Weights of a small GPT-style language model, trained from scratch on English Wikipedia.
Architecture: LayerNorm before each block, no biases in attention or MLP, untied embeddings.
Each number is 50 + 10 x the weight over its row's rms, rounded and kept within 0 to 99. Layers, rows and columns count from 0. The size before them is the row's rms in percent of the matrix's.

# layer 7 MLP down, 192x768, rms 0.156, rows 145-191, columns 528-575
099:49 50 45 57 53 24 49 44 50 38 42 51 76 51 75 55 46 70 49 55 33 51 48 42 55 49 52 53 58 51 48 27 56 36 45 48 50 53 50 56 45 47 54 45 51 55 58 46
095:44 51 51 55 50 47 48 49 52 43 56 51 26 52 60 38 61 67 54 42 72 56 39 58 41 68 50 49 55 47 49 67 55 57 51 48 60 44 43 45 43 65 53 47 49 53 51 35
096:55 49 67 67 52 39 48 49 50 56 58 50 62 53 56 64 47 56 53 48 83 49 59 43 37 60 52 51 48 50 45 77 44 65 51 44 53 57 53 56 61 63 46 48 51 51 53 52
099:48 51 53 61 50 52 49 43 38 34 49 53 73 49 50 49 53 32 48 49 73 45 51 32 65 79 51 49 45 49 51 42 55 51 42 50 36 46 50 50 48 53 53 50 49 53 53 53
103:54 50 47 46 52 56 54 54 46 30 56 46 67 46 43 62 48 24 50 51 27 54 60 45 69 64 49 50 42 44 49 54 63 65 52 53 47 42 46 46 46 70 48 45 48 53 53 30
106:50 51 19 58 49 37 50 48 42 25 30 51 24 48 36 63 49 61 42 49 58 50 48 73 55 32 51 52 37 54 56 44 49 44 53 47 49 47 56 53 45 63 51 49 50 53 54 42
099:44 51 43 25 50 66 51 52 35 47 40 50 55 49 51 39 48 71 49 50 46 41 31 74 59 30 49 49 53 44 50 51 53 32 43 56 44 41 48 46 64 65 45 48 50 48 51 48
097:48 52 43 47 50 73 52 45 62 52 54 49 59 46 49 52 40 41 60 50 46 53 54 54 57 20 49 49 52 51 57 44 36 39 39 51 46 54 50 48 62 28 46 48 48 44 57 55
095:54 48 80 46 50 60 49 48 59 66 54 50 75 50 50 49 45 54 43 50 64 50 76 52 40 51 52 49 54 49 50 51 54 29 46 55 60 46 45 46 44 62 51 49 50 48 59 48
096:53 51 60 51 51 32 50 46 31 23 48 50 45 45 65 56 56 63 48 49 59 50 50 41 48 60 51 51 44 52 59 37 47 56 35 49 44 49 49 50 57 31 50 47 50 45 46 55
103:45 48 57 60 48 25 52 45 61 49 59 48 36 51 63 55 51 56 48 49 73 55 58 35 50 51 49 48 51 48 52 11 50 38 48 51 57 49 54 48 49 55 44 47 50 48 47 68
095:51 49 41 55 50 85 48 54 60 37 65 49 44 55 43 48 42 48 46 51 38 38 35 89 35 56 55 52 54 51 48 85 48 53 48 45 52 52 50 53 42 67 52 51 52 50 48 38
105:47 49 68 55 49 57 50 54 51 42 50 49 76 46 56 46 46 42 54 49 40 47 56 54 28 70 52 49 48 48 46 57 44 37 43 52 54 47 48 48 52 46 54 52 51 48 49 36
108:44 49 67 47 50 89 49 50 52 86 44 52 42 47 54 56 51 55 46 55 74 49 40 54 41 39 52 51 48 49 47 68 50 59 45 50 52 47 46 48 45 43 52 48 51 44 45 53
106:60 49 56 72 48 69 49 48 34 62 58 53 62 49 64 45 51 72 47 48 36 56 60 44 38 59 48 49 54 48 50 38 52 34 48 49 59 50 46 50 60 56 51 50 52 49 52 54
101:46 50 51 33 49 53 50 60 64 51 49 48 64 51 47 49 49 40 58 46 60 57 61 52 90 43 50 48 53 49 50 16 55 51 50 50 52 49 53 50 56 23 50 50 51 52 47 56
108:41 50 61 56 51 83 51 51 57 49 51 50 30 49 41 57 48 83 53 54 50 55 63 57 92 49 52 50 52 53 54 38 50 67 41 52 40 50 52 52 35 41 52 48 49 58 55 78
099:52 52 16 48 51 45 50 56 42 56 52 51 67 53 42 43 50 39 47 50 33 51 44 29 60 39 50 50 57 50 52 29 41 62 51 43 56 46 52 53 53 40 51 50 50 46 52 81
097:52 51 70 60 50 38 51 47 63 58 38 49 30 50 48 55 50 79 54 52 50 56 53 48 59 51 51 52 46 48 48 48 45 62 54 46 47 53 50 55 47 60 48 52 51 46 47 32
106:49 51 41 51 51 44 49 48 42 42 38 49 52 49 50 42 57 70 51 47 38 52 42 47 40 55 51 51 44 51 50 67 53 56 45 40 38 49 48 56 47 39 52 48 49 54 53 49
103:50 51 41 55 50 20 49 52 61 53 46 47 47 47 63 42 47 47 53 49 51 51 52 35 44 45 48 51 53 50 54 25 53 42 52 44 55 49 49 52 36 85 53 50 49 54 48 44
101:51 53 57 31 49 77 48 48 53 59 50 50 30 47 50 42 42 20 56 50 25 45 32 55 41 67 49 51 52 51 49 39 47 55 53 47 58 56 49 48 55 42 53 51 49 52 47 23
100:48 52 57 57 50 56 49 49 52 39 50 47 61 45 65 42 55 53 52 46 54 55 54 40 52 56 47 49 47 47 44 47 60 39 45 47 59 48 56 51 52 33 47 53 48 53 45 50
095:54 52 63 33 50 45 49 44 75 47 64 53 40 54 56 57 44 33 53 47 43 63 56 50 79 67 52 51 62 54 45 42 48 80 55 48 48 52 52 52 65 65 50 53 50 54 47 32
100:52 52 71 52 50 61 48 55 47 57 63 51 57 52 62 28 56 64 40 47 44 50 41 34 43 39 48 49 51 51 46 42 57 66 45 37 51 55 50 53 67 44 52 54 50 49 48 43
099:52 50 44 48 51 53 50 47 60 58 65 48 54 51 49 40 49 55 51 46 44 48 52 60 35 56 49 50 51 49 45 69 50 60 44 44 45 47 51 52 49 79 44 48 51 53 47 78
098:49 51 41 57 49 55 51 56 65 48 52 49 39 51 40 34 49 54 41 44 62 46 51 33 29 50 47 50 48 50 48 66 51 61 51 52 46 45 50 52 41 23 51 51 50 50 50 51
100:57 49 56 51 49 70 50 48 35 54 48 50 52 50 52 57 53 34 49 54 27 42 73 56 46 58 54 51 41 51 51 47 48 46 55 53 58 53 54 51 29 29 48 49 49 44 49 65
103:52 47 52 70 49 22 51 55 41 55 53 51 36 48 44 40 54 73 48 52 24 59 76 44 62 61 52 49 52 50 48 46 56 37 53 51 57 51 51 50 36 56 50 50 50 53 49 43
097:55 50 46 49 50 74 49 48 33 37 33 46 47 51 38 68 50 63 49 53 60 42 73 47 47 22 51 51 51 48 52 79 42 38 66 55 50 49 57 52 52 99 51 47 49 55 50 19
096:54 49 35 30 51 48 50 54 57 26 49 51 58 50 49 50 55 55 51 54 35 55 44 47 47 44 48 52 44 48 50 48 60 56 47 55 51 45 52 51 86 27 51 52 50 51 52 69
104:49 51 66 62 52 47 49 51 49 74 41 52 45 52 54 54 50 51 53 48 56 44 66 62 28 48 50 50 59 54 48 76 37 79 50 48 51 52 51 53 57 27 45 56 49 56 62 57
101:58 44 66 41 49 54 51 52 44 51 47 50 74 52 52 37 51 44 49 52 25 54 60 49 25 35 47 48 51 48 49 37 48 41 53 54 44 50 47 47 54 31 44 44 51 47 42 33
103:50 52 55 58 49 38 49 51 54 46 43 48 13 52 51 51 53 59 55 50 44 64 22 21 50 28 50 52 49 54 51 66 73 50 53 52 50 53 48 52 52 35 50 54 52 49 47 65
098:48 50 63 62 50 67 48 48 48 55 51 49 76 49 39 50 54 54 54 52 49 65 42 72 56 44 48 48 57 47 51 54 51 47 53 45 51 49 47 49 15 67 50 48 49 46 47 38
106:49 49 49 48 52 44 50 52 66 55 52 52 73 47 42 44 51 62 47 56 42 41 47 69 32 45 50 51 45 53 56 63 57 51 51 52 50 49 49 49 71 50 45 49 51 50 48 59
098:55 51 62 40 49 62 51 54 57 85 44 50 43 49 51 48 59 56 53 49 22 44 44 32 67 34 47 46 52 46 51 36 54 64 51 39 60 53 49 45 86 32 48 47 49 52 39 42
095:48 48 51 72 48 77 53 45 30 46 62 53 13 49 41 53 53 57 49 57 70 42 64 42 70 48 52 48 51 48 57 74 50 53 47 59 52 52 49 43 35 55 51 50 51 47 48 46
099:54 49 45 54 50 37 52 66 52 28 64 48 42 52 38 56 45 34 53 40 77 39 74 40 62 47 51 49 42 49 44 51 53 57 52 51 57 51 49 49 60 41 49 51 51 52 53 48
101:51 51 23 77 51 54 50 54 42 67 61 51 55 52 37 54 51 25 52 52 30 56 46 51 46 51 53 51 48 50 44 38 38 58 53 55 57 51 53 49 56 56 54 51 50 47 42 47
099:57 52 70 49 51 56 52 54 44 74 59 43 47 50 55 52 60 57 51 52 54 52 36 62 69 33 53 50 40 50 47 46 65 50 51 49 49 52 46 49 36 34 54 49 46 54 55 62
102:49 50 47 31 51 34 51 52 37 63 60 53 65 52 39 54 44 54 55 49 54 34 51 40 61 53 50 51 56 55 55 44 32 47 58 53 56 44 52 48 39 38 53 49 50 49 58 41
105:50 50 60 41 51 35 50 55 78 32 62 51 48 51 44 58 41 35 50 54 66 53 60 50 46 59 52 49 53 46 53 49 56 64 41 49 50 51 52 50 57 40 49 52 49 48 54 45
099:47 53 43 60 48 51 49 44 48 34 58 48 14 46 43 37 54 56 44 49 54 49 68 49 66 46 48 52 53 51 43 58 64 30 48 46 51 53 54 54 22 51 51 57 51 54 55 45
098:54 45 75 48 49 60 49 48 35 43 63 50 68 49 68 47 52 54 51 48 46 46 61 46 69 73 51 47 50 47 51 44 49 67 39 56 53 47 48 48 36 48 44 47 49 48 44 53
102:48 48 74 37 50 42 50 53 62 42 42 47 50 57 63 46 67 57 47 50 22 46 55 38 51 63 51 50 54 50 53 47 56 54 47 55 54 53 55 54 60 41 49 49 50 57 52 63
106:51 52 51 56 49 60 51 43 49 60 60 50 50 52 44 49 52 29 50 53 77 35 44 63 24 51 50 50 52 49 47 69 49 51 48 48 57 55 54 49 42 53 51 48 49 55 45 69